Weights of a small GPT-style language model, trained from scratch on English Wikipedia: width 640, 15 heads of 64.
Each number is 500 + 40 x the weight over its row's rms, rounded and kept within 0 to 999. Layers, rows and columns count from 0. Numbers have three digits each. The size before them is the row's rms in percent of the matrix's.

# up: layer 2 MLP up, 2560x640, rms 0.0373, rows 1056-1155, columns 448-511
# down: layer 2 MLP down (transposed), 2560x640, rms 0.0327, rows 1056-1155, columns 448-511
up1056 101:553427538538505465531499492475463418473456491393522474537536557495550526563533530549481519434507504485475515586528444525565470530523476567531536457475516525498498431490563513491449497486521452
down1056 102:467517449513631474437478582498524515487467410535510460564484463474439537502458519521514509545428561512499502484455531518516499546495469526575472567493540553535539503482485511514439409483561530
up1057 096:508507375505464494520501488517500510452427473486439461554471492482548516534426542527516453504590519466451478597538536535489544524545537525486538454439572462532514562597501521485446508545538445
down1057 101:533489491489483535498507553487529513507534558552517485443567430463505466471551496444541488487446540505497391514429492479496474538491536422529556544450502469420514492520469461502508493501495533
up1058 104:438512501513475469521490529459499475462475460537504469464467483509479506531473493526476416458476496420503515454469540523479472464467536494595472539553548477526417507456429500471499488509548534
down1058 104:506480489513537520522609447562436535484436484456499551497560525486419521519446541521514514511518511552427461548501464464537496470549481521515533457620536465463456507492578462478500469541449519
up1059 108:477516571465544469487514474473489517485416485525553490501485498531477470495514525507544518579496484435519432559494516440537538555517531548509509569529517517516466450436489534459540501486536450
down1059 106:508546458428479478505572553507531497517525496529529484526496568548556548475519529500487560559470466537485508485465528526498525568477477529552486517424520559540505567585516502519479512517558537
up1060 096:493553449491470520400489541492549545545543492462591548493523525450565526463450493439527487455568503436485462509527505487480515392520567504492480493533476464560451533535554520489563522461481506
down1060 099:552509446484476498540536559475541499552496517485573532531487486518514499476460512498490489540485501489527560497515484529489512527558519514493523522537458549461482491508511457494555533528499473
up1061 100:514521490473484469487495505510501487513485488388514473421494456526501518467528476445501472466499506476502507516530497509492477476484538540541533541490468505473493610499514547524454498530515498
down1061 100:485452514519575575516521487473523504539565438450467430462582544516551527549493504407507511453494505544516415495478423480511547487456570534444545552512547566512501533507532430453478511450446461
up1062 095:487465540479440480519545491552405476436584479534584460548523506471456502441530507476482453510480564439451457463496535553465549547594491528507449565539485484505529545534483463504538535448530482
down1062 097:461511462578516425424554501494476451496480465514530517505579495482579507551572531497506539532564478480506477510472490545506464533516553532515456493461504507493455455527544476536528510477528556
up1063 099:536564521504548447507503453470514497453547500477445526518474507546500527599514529496504470505609508452508520531446554520550477512525556490502533568520509479444482563601548511549478500585450454
down1063 102:529478493449503472508547528469508537465498498454567456604508489428463473503499529478524523452525536532512410512537508554487503508483469460434449497533416486509559535510491548526491560507467503
up1064 109:459487456504517507503472506592488492494544557513457496475535531515474486455516507515570503488511485444451505540451566446512469579482550479526504479418499445580475521512534483484487553442505495
down1064 108:509565522511446479508470386454500451557498470474497542432473514544503502500454586534417483499513470448507575509479470495579429541471533532474429471485578522494504516506532491550543597488535527
up1065 091:453444533479468542489510472505412502495479558480416519523471532486480495419481528538513500465507535434486533476572454507541506527489478553467556565499555516491545563494499515468510532543512484
down1065 092:459490518525478560472518506485538513450444477482517494538491469564476489471498507451484497508443454506435546508507487476575505515502380537488559394484545543496468566466486504504505525499544510
up1066 095:504494521484521472402532453510487563442504518525451508444472496540520486452482492485568467504505497472415520522490442491504479467437490594470578580503548442515373469481494498449502452584538485
down1066 101:430470494512486520416510547592461526471498555566508428520479514569456493473453435511482502506516505481404489532406414444514524563534462521522528491499520502515460481478462490580528485539457491
up1067 089:518509497579533491495447435480516535505508491440499496530603536556568503480489524557546532564574471393483545487486506501500523536512489504529592461586463472455452482483491497505526517500531517
down1067 088:479387511428480474491356453501495474516504514475531431508483409569453467506513496481491506500486475451454444503461501519468530598472506492528469499533532474498536384453571566527502532526539585
up1068 103:436517459492500436531536554556514498428532456551440551438472524515512534446536501474530467455467559523452564530487494529472531482503498502541419552453476533510489473488490588484509517462526505
down1068 105:547457525532499504509459458504435532546428548529525420459451568426467485481518489524424524520510462514509468445509557475508497498544508491464520510596480394559408525491522524507531574507472581
up1069 116:533466477547408420539482557365549481492582486550484500502475458470474493530510478462500474491470502474513489445478600456579480427515512544490427508572562472493585512465543540495498541467520515
down1069 107:476495480486541517411464549495467502476498514452495501527580543493458549540597551470462523539463508515530508437532497538512493494470518504498514507455448524492528598451485426530471453502527513
up1070 103:449514478543493486510510424484492529506491497447468471520522406536487486507580513495583507536499417472501515539479530449505457521423496559488452472485465487430467441476501591495510489495401552
down1070 100:550425458524517541498602462447505510538488499490533512514481431461526498483501454534495449535539489551480547455465478435475484478454527564470473509545498500484459542438529469496405479474539526
up1071 092:475557516536420445411493500541450548512436569556495524425499510551540467522442476517517449522529482435436537536465463557465446444465530518529500475413529471416473529522475568419514486470546489
down1071 097:499497476465431545439473480528484513469463477509538475467516517481531480504515482507472523529458457561534467512470545470445516481441606560430514502502536551493415490577514506493426464478474403
up1072 097:377511586515482484456519442510524504481510466486505517528537550476508484500602502426545467500547492471504517530578490501474512509459496498523496584425556530536505507462486532566520559516539497
down1072 099:499467482523524527522499483486461490485509440476524513514488477503530501534444454471555538532472497516476555479480517445517488464483471496534531498532546488590509462527465573519551531508497430
up1073 062:492453513451441484515437545519439468474504526495471524455462555561474514552441582519528463444571493470515439477489520468543488546482510566552547430498553369497471497502573498499543496532518443
down1073 057:478416460536465465467587512531533398518487511462457517497532509481487482510518490465542495449551561513486446518515502555471502516518560549461539450503455549417539469421517603536503468559429505
up1074 103:500548447569505486476450424460483453472427517436517510444523546474576513551517493541624347590564529524580563470486502445406547539525519621464498468477481478577471504446563525477473505496530500
down1074 099:555489508443489520520524497540474568489549449429540488463504561449526477446529514581536493506479529434490455522464494494543498504504537511539524510509440503518512513425537440487489604471569499
up1075 095:559562416508469539506519508523486451533521481509480517391513508509427455405425499476556485463550507479484518478518490461520453438487531519506531482533436493565494543421541535486510512535538505
down1075 096:555551507490482467536422524476585571483469445471489477482541475505543499569497477534424432527513514497558546502510501527532545470478578556545453512441471470506520479500511513515504470465505437
up1076 095:402494600462437482523444499446389548435450496558547553495569498550423535452493475481511458471544514467484486513537485398512518532455485535548453519458499472510564542594493514495504499457481558
down1076 096:475433458528511480514512493488456542530485569478435468540562505525494496518467499517451509514527442512578500514530528491532486542552526524458512519482512446480511544487518469497485515439575476
up1077 090:502516468524490373482557502542491564497533527468485532437519472416534518548554515558481447440601508462517478553449504532499575533504564464521482521512473376541545555461525440604494532527590494
down1077 090:537542489514545510504511452461504513437473455526488498521559533470543571490522488452560483511469550501520574458466475542487516514469446506490499595438531487597504479513481473473451516503476491
up1078 096:396504482472525449458466531513393525543602513471499548503399487492472515494533499434466516448485444509457476512470552563513446500432448502529499477540561457508521478491490481477525471477469582
down1078 094:508509450488451539495513486505475597517452523513545565423475452485470516372439497496478510441454424540552515489505554549435490534494439472497527518454508467482536462504520492458481504505478543
up1079 106:514500559491449484485513517499570483468513476460504493531521510539530464540486545431493506484576511501507520505490489426549515416468539541514380539458482495507509453593571442441573510562448500
down1079 106:555480482581582534487511449508489471518463448524569466491449477514523533513499469425474514509517519552495517426553492490564530469418467473553472424485525474504464542542586530440520502473476510
up1080 103:425487479492587459488369519517538525488565472550544532547506511482466461482437526446559508488542451448446512494520536495560555471507491479502490443458475455469485499479558474463504520515517540
down1080 104:510529526549441538450508526505485446419472550542529567476533500491507513490493635509588470551556499562522478457538510502551573517448549492479517490479417496491488526486494495536414535474501493
up1081 104:441543483451563463505497505490581504491507476543510542544491445501549533514484461509544501527545526500386476588457490485526599538554480547506566465474545549426423508470530487425433551518481474
down1081 104:502465452469443546576507502489518596593421499515518455447554529553520514495447539556456525484530533490564445447597456532542516526490546434497493532530479468509434495537501476471452500491504527
up1082 098:484490449546456547512491464497477540491533532525480528510448551571503507518547552508492480464491521473485502480455491515502569557550547477497468505501456490502520499477476548536464488492452479
down1082 100:499454469490565565495591538452522469511449446510556554499567520459485518526527476466568519464501476574449468540424461436428492412504405485489547446564574545478546417509426491424529534460500469
up1083 097:420599476499466464516554458468565505496559426524523477484509413540489512449477467473501451436616551451472514459447529507517493424477519513527576417521530515447455509505485471504512528530609495
down1083 099:479544548527522495412461452473460531551587527547471489539477430558475485571471496483535536498480513557474486487510521526529535538476611518521465535516497447519493476484447558520568472526500461
up1084 094:513548522455469471520484534438472572537503509457507498493471470483516571535456506484476552439478464513513526567472452422497517517476531523497464508466539489552483527518473590491514522502543485
down1084 101:570564503547519494481492526462428529486504405505501494507515557473527484444474513468491536485508398521497566543532523493430497470425518492541535545544431595492537523474428539515460466492532454
up1085 101:531436477490547452473471509522529523526572513496419506478483464526443504499520461410534456568545466489493531471444545468424492469591494452587576457485508486487463423471516549529479475499467520
down1085 102:490466493522476537434504553543455437460532504501515556505531481455563431471523485488603498458553408505495546573482512494451506504526412536468451479478509481540481522494516424437481405490501465
up1086 105:481455476517404518512459464448468483558507511458479509481501562490523511480495496524526485473545425468448461523536520480533543611461494514502529554537505488499474531550568493494536491554466550
down1086 102:484512567463553558561578513442473480561486523529436489530448494559463559465473450501467513495497470578455458506536501481557487501495518490557476493541477497482569579591457492507532460547528488
up1087 100:505551471564492428524510475524496507425578441465551573456517488529530523477541517518487411500583552436502484521449469498524430408540524467592561521395517417449524529516565508486503504553428568
down1087 103:449540554485455538555460519521524533431469459475526533448460498481514492437525456480478489557472509486458538514447486493532581497494495525498516491552539475527444493551476463520577515454567506
up1088 097:522502465502475482556385508377513473485479536495464496534466490498472542444494496456496515471508482507499483462544477480506528477569541509520511529555521506522504509466499522498539499483495496
down1088 099:477540539505496466446541474530455485489562535511513436534550501500489508513458575524470493527517483479539528464559408501564483364509522491501474502469513510552485534492509419503502534506473366
up1089 097:480529488560509448502502442475532541478495442504526542465543459560497464495555505545605513501517493436510451600472505465454529533486563500481463506479514494450490493458532429472499484534455542
down1089 095:524475457506572511530514563518521562535511497500510522497548444531424482460471608466509485594433535541559527477541495503492542460540509492525502431525456559520476470500416467484463501483466479
up1090 082:504472496441522476501467438481495492477496556527459543463503449511557557520552520457537458418564519464448491490468575499520512419451499576454465482487503437516522541487522479519459545480537394
down1090 081:470454510441468510464534514379519435478479588528508487568408560529457547489440552472405480508513513439519475417492482532450462545476540526491472550516523486493533498493538495531423474524482525
up1091 101:565479449430487478534448547507496533531542477547506472551531483475477447478544454487454496457579482498508491589466493513546610496580447497514508437485480528529487491519539504528468508492473499
down1091 103:518443446518530519508468516507571503481533472499524523525544466527517515492517457513552485490462441491502498545449451518534522507463469515473482483527498513461497488531532494523483537453512479
up1092 096:464472467517459460477472497500500463525465557466563548516546540561495481468485491571508485497525503478482513565511480504503481564558520518516487575527549550492571526469523465538535470511478473
down1092 100:418545478555468486455458492479508487551626520468546487494580511551447488450481480487543514492440528539520497462495509539587520497518585515457493459492513546508515509549502446470424453496475560
up1093 104:523534566482588407453499473458561536533533483544427466471493480471468513544540487449502495472514479488490426582478483565478519617508490463558504585502482516488558484527566519458544511583529489
down1093 104:491499502489517455529504541465469505584549461526491451462516485569521530550459444540482440507513543469503481563414487448540515509454425476440560509507515466497499448550501545482492440519526450
up1094 095:501484542508533484505469549484578539500474444505529564508501512509510568494494468500459415448496530374552456602496503493515553530550502427528509549495519521512500480519633515572435510477556511
down1094 098:460526515603506509493514481551474536507581538407473496512621497475479538527435501495487500520507470502509481484536487514541560519479542423483479498490512497567516586540490464514501471464496506
up1095 101:559495466428459472501451518491518517480552483542538456456563486546522448478442538526520474480527482516497552469486522509448411469414545533473533428559513517464456529538450573484513498409525502
down1095 100:556449497472480513557517499454521518508496475510547491478550492557530418453519489521429489490468496462522538484455496494478579443439523451429510501555493551389537517525528515543531487517468496
up1096 096:444529461525468512540459497449485424528484551427573572517439515389517520545491531479500460469499520497603517462487551530479489518564562525540481535592575459558465463540555496478450580526508499
down1096 095:428473480420474426477512551509483554501476502502504485471472493483447490477499471498435522475527550569529476456537493536476499539507593548482448468506413583505506513440466437535486532477542563
up1097 103:477513491485525402479429517456468489502573535508543516450530480497521505498467520558537507503589546490449482447473501455469544501485483541438448542499466515492536497504520485458458504479450535
down1097 105:515395519491524423428462468489437501572488546487471555560524496604548474492456486484517520500504469462454471492541509517510510532526513525492520473513580487497483461486484487522513518505494502
up1098 100:525488474436455485517462469564504542477441548480492496477516536563551494508517508559530523500533514407412498586527472547522535505507581461502499507494559498462514454519549504601545517530608571
down1098 099:499511488505550485483550528612476510540542535531567555470468500532482431470474479508475510487449441570513590459543423487518541569468524470492483496549513478546418512489450517475523455511548491
up1099 102:465524492452457460503477546468536482505509528528496531445465507445492500500491456514458453479610454475491506533476533559509486493524503524643544472471484490431471495492592486441478499458451421
down1099 100:505534476484478591455549512522540505479496493508438530523412554511513503585569586525528533507469515552491458502500434464521503554476520541474521375471490477519495513499450503487466518505525462
up1100 101:522524511455505489489526515522520523499485553521517483504468431517517490466524449572493418546479432508482511517469586498495500462545514494603520500482511499457499474436498502506510534524521458
down1100 100:492448552458381454521413507538460550421531446411470547574449561503446500546436477529434486546479469518438522543507445502483453544481480522482484497481494527530482499521478488441586514522488578
up1101 104:529537494542499501501505502551479530479475490505473492529535440524503456463486534485493530421495451523475519496507505487472527537520541546567436406509524538557510476518545570458497516529493487
down1101 104:498497573511514492503562520451460562464526518536488530462481541515542423474505497509474430499533547448488474493544562525481526461501480458540498512488471503481517486516471435496544499546469516
up1102 101:437486503477507476417562521603516508468524522514496514501444523528519466455607453485514544389524494473456557505530476525487539487444558429515521524458523427559580504458522532518509488531448490
down1102 102:410517459488529452516527480538499545605508508463493501538489497475472483585505452507540550505496539506506542580491447580438495476514513455496448474540503526536486528522499460517449551487420566
up1103 103:458499548533513453535493426553418496510539506501478522481504454547539507470459509465506526490487525437426527404493454503429460446482515609527541513499505511424509433483463497460509586562541470
down1103 105:543497513517548513420466554453471514441460481527512471467497520543596453546511478492506526518460511471569552514555598540542499503503434505530544486464529504563522496452475439525446483490523423
up1104 092:472486545529534478452500544454471448481561528505483509486533526441575538453494529544509528482495462498560473574516597451473505479457485460570512507578523546474463562483521433591555481527467497
down1104 092:525494520506469536533551543439507539515507536541425512550500486476543504451526470507480475488500486511518503353531552379551482505537502453532459548536486505528490490489480459497537481500521494
up1105 096:452478507441485460524502468444470502434556476483513553545531561514424509522464508520487459561493488431459497593457449497485517534445515580571483517461434520463555451563519483491442483496574492
down1105 095:512467468403436487468523570491503484544544490496540493538538473529536504483541485505511574469541572580484510508509470509504492532474488483531537453487538568508463510576456471474495533495551461
up1106 101:492453558467411488438484473487462621498469478474517521462556495474512536498466471462450519518514563448476489594504550521428521550480536493502533473505445514482426509544525528530472481458558546
down1106 103:482512516577469505473534527521487459558458505549521472519461503470527423452478474438461521471446436524480494506537434497510513499588463501497563517499504457509539467546536498523480555497572560
up1107 108:475507534457476441439521398462505529522494490492569538487482527392445534433581488517508461566479487479447537526562459361508515476544518523486478460439463476592512593579495495473578500487552441
down1107 107:506531481558446508529473494468495458550527509495460451586478515508526525521522507498512554523457476520514477514459519502494497494496530485489455457392554457507450569506492470482549497523459466
up1108 098:524513490567509485539525511542391474488509514494499534537457523538482482474550444504477463461494462484482464483513589529458553568529562466524529554513493507502540459462495509460518496482519462
down1108 099:452547476487524457500538442503501453527508471526468425484487508481476424516506484475567515497486504553507586472450458470461461476445490543434478517508510422523397463454493522503469461502544474
up1109 099:486488549495487524511544455595471495465428512471468500515577470596499492518480525426509451420524494469443509439490533396551526554464517543524470514518502456526518483534494488528519510539497470
down1109 099:508520470487477417542533519483554519459454487549462576495482573530529545499502537474579504450502483488544476492428478522498508537493531476571495481506502449510499596651472506516511491552459498
up1110 096:494509458419454500536485548440515481580473507536524513556479470490529496450472459459474518555515514469477519531482529446508462550478478523556524606550506461476594497446458488494542512489538515
down1110 098:520461464532501556477489503453480507491439505467499499519444576540534570496432534477482467455538431505517518517495556554487485495550543611459523454482540490564410505461533468513460494516525485
up1111 105:467519427524547460516453458445496473477524513454497534518488477542531472501430501529514499496470449478454506608550553536492529486557503509494472544450561493513472528526482505435463490430490555
down1111 112:483453539466565478501486509505513454546459487545509515460547500533513526543508496462537487559548512505514438547441535546466508439473504457511486494513518418482500430475462466478487531478487554
up1112 103:439489420468416520552360430502501533494526555522487567483514505504594502516461486506509461535514476479508488595472484527498494529507539456500466505449535489554506409487497527414465518487468493
down1112 102:581502500490478558465509556552546487488520558454576535532464475465577462554445497437518447561566511455550539527448539476500535534541499453493582534461546531504533559429496561438509498533502480
up1113 100:476460482496545521470454502550483504525463431520461458497477410482539444555412526508495519494526513476480511554455520481489571523593449532495457411568487455523460501469536552477494481501489518
down1113 105:502503599454490511452528516493506495488499504439476463423490475443545468515497473466484542452534508545434541493546443493492524535478542527538476579533473443481459506502512505489500488515450547
up1114 100:567531550547520535378482572476531553458524434474571521502491591558493453525538469435521476504485463515382434462514553503476520497494502390467528506484509534482440483437538531437518506555487448
down1114 097:450552494410492499424607502508445506517587534442524438477566536461504536515542481460512524501461480450505470566469486517579484480536509479485512448426521525489536526542423492493482473510500445
up1115 113:473513507569497477442500464477541518479484541456521519464437441461488507463491496498515494483598580463472496487507524528457529501585535494612560457566485488594528466488487566523532487479542478
down1115 108:489530481520496547570565458502530526494465512481524541526460538476535488457550479478469525469510447483371570529519482506486420526502502442570542409482551540491462434619427500538442487472533470
up1116 099:542469509555462444426536480481500535436578465565491454507525393503487474506519456427504510458562465510471491470460431467467481473523513563559572494520475483408500459522497559504498448485541534
down1116 098:524486435497554484421490449510535490490520484566530545468441467550522485586532430456529505469513477522451489478453451493473505526502536532479493434545485440537469482546540520472492499502439496
up1117 113:482557498496503426512460528508498494474586481528515541440437580547414527453448468458483501525547463363512485493546468448576463462448476563500531491474580461450519489489503542560506497569539508
down1117 107:492563468537543522553527476435467466462488446517496518510502502492485429425501512518454466445549492525454485511516460450507490478572438494474461500490464458563510477614454476551475604506471478
up1118 091:534512497498509484466514516417515465439528492530542523448512427517565481475532531473481494502449526460489410522450494515464526550505522478530530536508500499528502451431539522475461540532574487
down1118 095:536502600505511479445472491508464470471486524583482473516553505449580463520480471540523504544528515567449506515547460559498563471442465574466528439465565491539479497497516436513505532505520508
up1119 102:485426482524545461432445516517438488514511382531501523506494528542460440523561493513462489559574564506470540521435510478437552507587534482497532522505515501529485531453469497456482551411493528
down1119 103:545379541544474529565555534432446548487515508497501503520529526484491473478545508570534468528457459505562470441480497490482491487554562398436496517487502537550530552534473499540544499507477561
up1120 097:514548440509507445530521501499448502572452501520529513453483435464483526461473498494524535550511504482503524588538491547507526539398490507525419490498462480458474505535462469484517502449482440
down1120 101:477529529487471545497525593532481493529519492500538492522465498543576521505521437539497484570570556549516518475484489461503537453582495544471541532435488468509482510497481520451460472537586492
up1121 101:543511523473525491529573489487485543533467477413471539499433478555447500527457398540400540551504485439396501524516501501484491537465511491485487530566491508507476451538501533444475555504499540
down1121 102:447409554451430516527494474533439462511545452447504474491437541474450552470539514509463536523582567616490494499551404487388448511497522484507530562472453498481513468426495502421529537420488521
up1122 093:452516571550506476488527516477485555484503452522515534471524454422507491528501473465475533532546406477541453489542490507469504438481529467518527479494487487464446478500495442448493480510473540
down1122 093:578509463586465543471469467495496474417485496489501446458523536509494463512453548563529470584490517476473510454527467536449535434399528513471520512472448488523434471443497624546458514520466473
up1123 096:515535507489446512491433440457564503542482472475536465505472524519486467521450517435472534474491425457508543519476523522525518543488443510562521449479458499435540549507513567494464558507466508
down1123 094:533513532528561549545472543562513538555497515474574502435447523502490437454472483477488467538466519471470439519535441463433437520498534471470510502521478480460450440497525450508526520593476478
up1124 103:494394519494452470485546543467523516470487540517501496542486547446490544498452414495523482495492537518470474478515550420457481489469493545550499499426567431570413544539471479466567513550568537
down1124 099:517422473508436574468515457486489502541487554501522541449521558542555477530521493525476494515510540531456468436510516538466473584513526507474487498528435501566470572493461508501471514523539456
up1125 101:508507502569523460465491491526495517562464437575453518448477476481566480520495508500481484488570458512526479474580536471508538500514485489466561522577513485521477460486537468525496513494495516
down1125 100:417479500473454557448522495504491442491492541488402545472483522492517518441510496498527499437399524481457560492494560501512494554527533526501516538499520519548498602593492464569392524544450484
up1126 098:463536461448467472515436475566457531386581516456537564516372495470501475481508475443512514515532482439541511544549501525479441487524535541545550435500533476546434505455481509438436520536524499
down1126 100:525565562585475507549491456491536419410500556522404477405552483516507463510440517583526431500502507530526504477502613485488471494460494453477554467439435512483478527513468467564521492534588469
up1127 098:510516508552440475417470512488549453538513503504537510522490498462446571511505466432516439461555536498475507472418534445544545434450519503515517522476540464530430548543553557529536516550494572
down1127 096:520507491536482549553502528461526477527580519462527496462495507445469471541548553486492481543514511478521459486453534533497522385501489568506504459515407486477483466528491517475525541462421543
up1128 097:490558439545511483470555500495479547479517499455444517537460422512427519546471497506499448507603513423541507530458478461568454471520521480436498562556541465547469514417470468558509480518489459
down1128 098:534495498502480508449518523445401512460469531445468466498469539528541544524535552449617471401512459506449498485460483465559507473515502487522520431498484460499503421465506486446546485433569478
up1129 096:515502512497483528542498526499525575519499507511503545550493555570448470451520469514523482445493525452470520540522491467518507522485513504522412550518526457447482514480566479459475541505528519
down1129 096:503497506469482423495503476483502433493518480488517550465497449423447488517494450533475477571511473473561577495516512488424437556504504503458546494521564513505522494460463517444507452519533463
up1130 100:483497540542544552461455413489482441517507536523479544479532495535453552459506482515545384524473525514544500554530563475481551404455491554490490531511501486478525512494602554496438483468558483
down1130 101:456560526426513467474485529456468479532556543552528524473558502452504473461497521477457504539496405527516543470492582540486483498448443511538547436453492465492510509515420522503512524494496561
up1131 099:462521488390481445563520476565523559559452493466545498470542517504508528405441459530570489481496523523508445532547492535497473545518486446536386450477461528528495517471512443468563511504462524
down1131 100:499567485493489554517536554479472463490506446505511433481495396480489464407506508509485486535465457523412547484532567529528523496490500424518542495540443472533447488418556493463453493450505480
up1132 104:486473501463466539496537469526495589521546431542482485482488480420432502546446524444464502506490471486482570554486550591510580581496514554500571517498537468522509602536539562442483555523515523
down1132 104:525435426423469588531568530493614601578492527530433494574479487469565507445513489476524559503480428570466455546497476506501532578474520494523554522522518517441545542478501454492463484491508476
up1133 094:474511502541508420513467434479514565423472475448487503467488518546495517461490487471501470433475489479478492515552497513434542547581548504492466409517487544485493516486422471522522495520517528
down1133 095:484508507432553501504476484507516575552524474557532465472549450533468537533526488502472461481434445572494481530570420518471479513482464487605530473465472480563513496568502529500488553466598426
up1134 057:501476472509493467501442518539473521483543459476499536475552473547470485420508586457458441508526552478509481523468507480446556435487537500452465493573567362536499502464526573530516564524484570
down1134 036:488519535462519471526550422488547560508469573473483440500426522466479476476455407492529508526403510514519474515615569555455515480544521539543585472506521505468544554523493484478522465511627487
up1135 096:391494507456435495527479517590433504463436489461521479514541587489497554416403547461482458476496518482485440514482503521489566469454563471571505540582491453486461546544602497534523545490517503
down1135 094:546494516584490538538548507511455478493484438451509542483512450470456509566499534498496526465531581522506529512533520524483496493511479492567515523522505552464478522391452512475558506490515465
up1136 102:556530522455495463535491494512460467513429476517509469417472483521545495450485481585514509370493623448425505562471514494536537568498539461557480503447521503459449537474551472452550518474501485
down1136 105:480487536545533458530490558596515489506506533563469534482493512524541494487561505443531541516469506482462494535461458497491509535509545500454538543510525477541437432488488452507435537512524436
up1137 096:358514536561503516531475520511464623510512458483434498539535493534452514482522500494557473523497478537485505556459477446535567570468602516492396463468470494497548533527565455507500490562533533
down1137 091:513490513524508492537507555474522507449519462513499496460480449526559530503511585524502519495444486464602550382497533470456511460462496481515510511472517532468553492449444539482518439478456444
up1138 095:529549532528507467561485556533455469529531456526494493550439509500509538474495496484516534465467499514443480499524535475414454493524518563487516492491497446505521422527483472491559492506447458
down1138 095:457502545480584407446555484498599526519469458494455532504537475510486494513503478498518493459465528491538523481526503496509526482466483534489509510476529496511512523471546492486490487451453515
up1139 103:485541516493491376428514437549484540553447543519533549528474564459541508476524495528492453491599422435554500554527437514506553531485454464514463540474524510497479619493571470570546489532535532
down1139 105:503565438473535532527520570449478508516506558621495506564496486476524520460526449500508533474533521481487532403534538520540427521572518468452436515482504493508491550491401452489526584554526523
up1140 100:488522495523472450494527542507515489510479403496495495416486565504521507505474497557575568456516494504442499558499490488511522503532539474549461477520553457562539474515507579492541520526429489
down1140 104:531463480585485499508497477456464392526481489497522482447490536555489584490450465495433471447521413537502577475529565414492443486561507522566479522538507512473567491422557517526476498516459498
up1141 098:467536458458523470481521450586432550524577542509536526517492480480444432483502460506504494515472507450501496522497486499521446530460542404548494489489481447505540523537518475472478494516617487
down1141 100:518534468476524539505426402529534467521521516507450500584481488439513574525482534545510517468469431594502524496505485511539526525527507559518579487510521464503468473551507484455477587560557528
up1142 101:489522484495496495466557444525497523460528478446530442499521527515544441503508558472531556455502535396445509524439556474465544522518574441497476518490482474535559504527515461432424509571500523
down1142 101:522523513450507539527435523525456557437385472471469546514496413499479530493538453502474473498467515519481533456509501431617544446432476481480502471573504519504513547487501508422530522572458505
up1143 089:493475467523469522564499490474531506504560434497453510530533483518484488505503526376502554598487520448471492456453508457598525456548507506506474493483575411550532494473423569571462533441527506
down1143 097:475543497540541487560530527454466421558482475514530532499466454587520520516544533515544454512439493455428463457509562512447546471566487497480436472486488504506471493461547532475495461504477531
up1144 097:470576435506445486450412511492425518475490491520544576473476453529576500465422455480560497474505422547487474453485440463438456517545591469501459539509581492527415527514515530491612487468501541
down1144 100:540509450494479549429472456496498494445533533466522472555475453491493527449547488440491484577511506469437553497494476504558563455555445578502472518534528446500472580494521446420501531474500441
up1145 098:467514498555499446538484424457453499529559457505541582492523546547526509506474460453456467531568526396476485458489470493501455594559524478484565523555615474491500523493597484467433589519554485
down1145 101:436482552451535460450492445510528528555529472491515513460445489489511539489478531496577525475522499533501464570448530588488507451474451590529569489486519555496505547487486558459522432503456476
up1146 104:458488545520522452511470524601495504492538554575520481508487519477535475500539470463510520494484464439491529458455533500525513514530563436502406548548507510529496509446472539479538506507499449
down1146 103:525452518580498482548530565501508519497431477525497554558521449557508518484554499557493509502533501543505528525539521600453530527518509544490508502479502526510379592519499486519508437480541509
up1147 098:542516471519433494621536570547533628409488499482539517438512492502431497490440461505523524409466434526460489533515512482402510526573511422559451565506481416531505452527511463496474564485585535
down1147 100:510425577541498541516473427585423509468505534511513459500497513493502475500497549498524502465547477490497523547519481448522509541528536548566461512550532465476463497486579527464496552512511496
up1148 100:495479490457475522466404523478425499568457445540462442536422557566471469462494523508488441502614551440453524449513524508464467523485509489461505527518488537580507515478473495480450470486543544
down1148 102:554410467484480537459409450563510484526528468455541479562536526483492552425485509456471442523552520440507535632547549503462515527512497585574483579520516439446552550530610495459495517549495535
up1149 055:444517496462470426466435472501494505460496505483553491464457510570487492491511486471584387519500473450529520497488483535424514512476586482618492480467550519488485568556486598456514539505502546
down1149 040:515519495486512539483496505537463490460485461469500508539527494543484408452501533510499433534519552504422435440539520468536554448444538534521477526435577537445394466531583526595495477530457525
up1150 103:587529564460469392477422487520559480479476431530465480538408440566439527486511485499495554498541521457505525476517578480535400526458506529548409585481509545495460439463498512521490551552467429
down1150 103:501465393420468532591516525514460528487488405561496493515521536448467504410530522492472519544596478457523426527408501506448531492529446463477515504494461556460597522497580435500570570468459487
up1151 100:490459504480558480496483540547413477479571433447542548488468536524530533511511550555510522536562466501448508485578518523534434472457477489496519506561469481519468519404541547443497523528528532
down1151 101:550504538486483504520490535508521545509548454596472516546466530458449527483540466450526553502574506544551540516514590469542477508557508455367546515518501567596544409467444456532474523522500459
up1152 098:515523565530488489481468576514474490420540477551528538490575449508534540497445501486507457582525459459489474431460496437575501472517502467554493479492579513576549515504503507507479489508527500
down1152 100:500494498527514548489519538497513425482494569502499480486464467445498534508445487470437550460521545502556576533449489472496521450485480499481472508483548496569529459561396491509485488538510506
up1153 104:474475500443505536537504454499467434484529458498504520440518503568471504468494568525517441470499495540474522461480490461498563446474473543455506467514514529483534562482494496490476473508497518
down1153 101:544487523438513516514504515452529482423471531494525516523505569588483505420507526450493545519464511535470583572533510522509550511529444493510507510480569503479524503454566495478512547432517443
up1154 109:451489408430550482413528486563551548479599491510496533496571561632453481504499509487526505483510475468454510543486533537477588533484500487540420438527480510522492521509447514471502479515475439
down1154 107:429566509497537572541530510453517561459464593490496566565560514520510486528517514530542455548505549513501456472566484552409404502586538502557512476519485482494439591510475420586489512467452502
up1155 089:485464480438446481538400548502465484532484495496489535520495519500535480520477481498493488502460553451529484484462575499526553524529424546539445489526577497431592537453461461447430520462590495
down1155 095:437505460568544492488525505519524492498430437431458577462585485620513511567505546473480539533473492525494471453465528495493536447548498553474470464440529484492419505439552514463535468490477586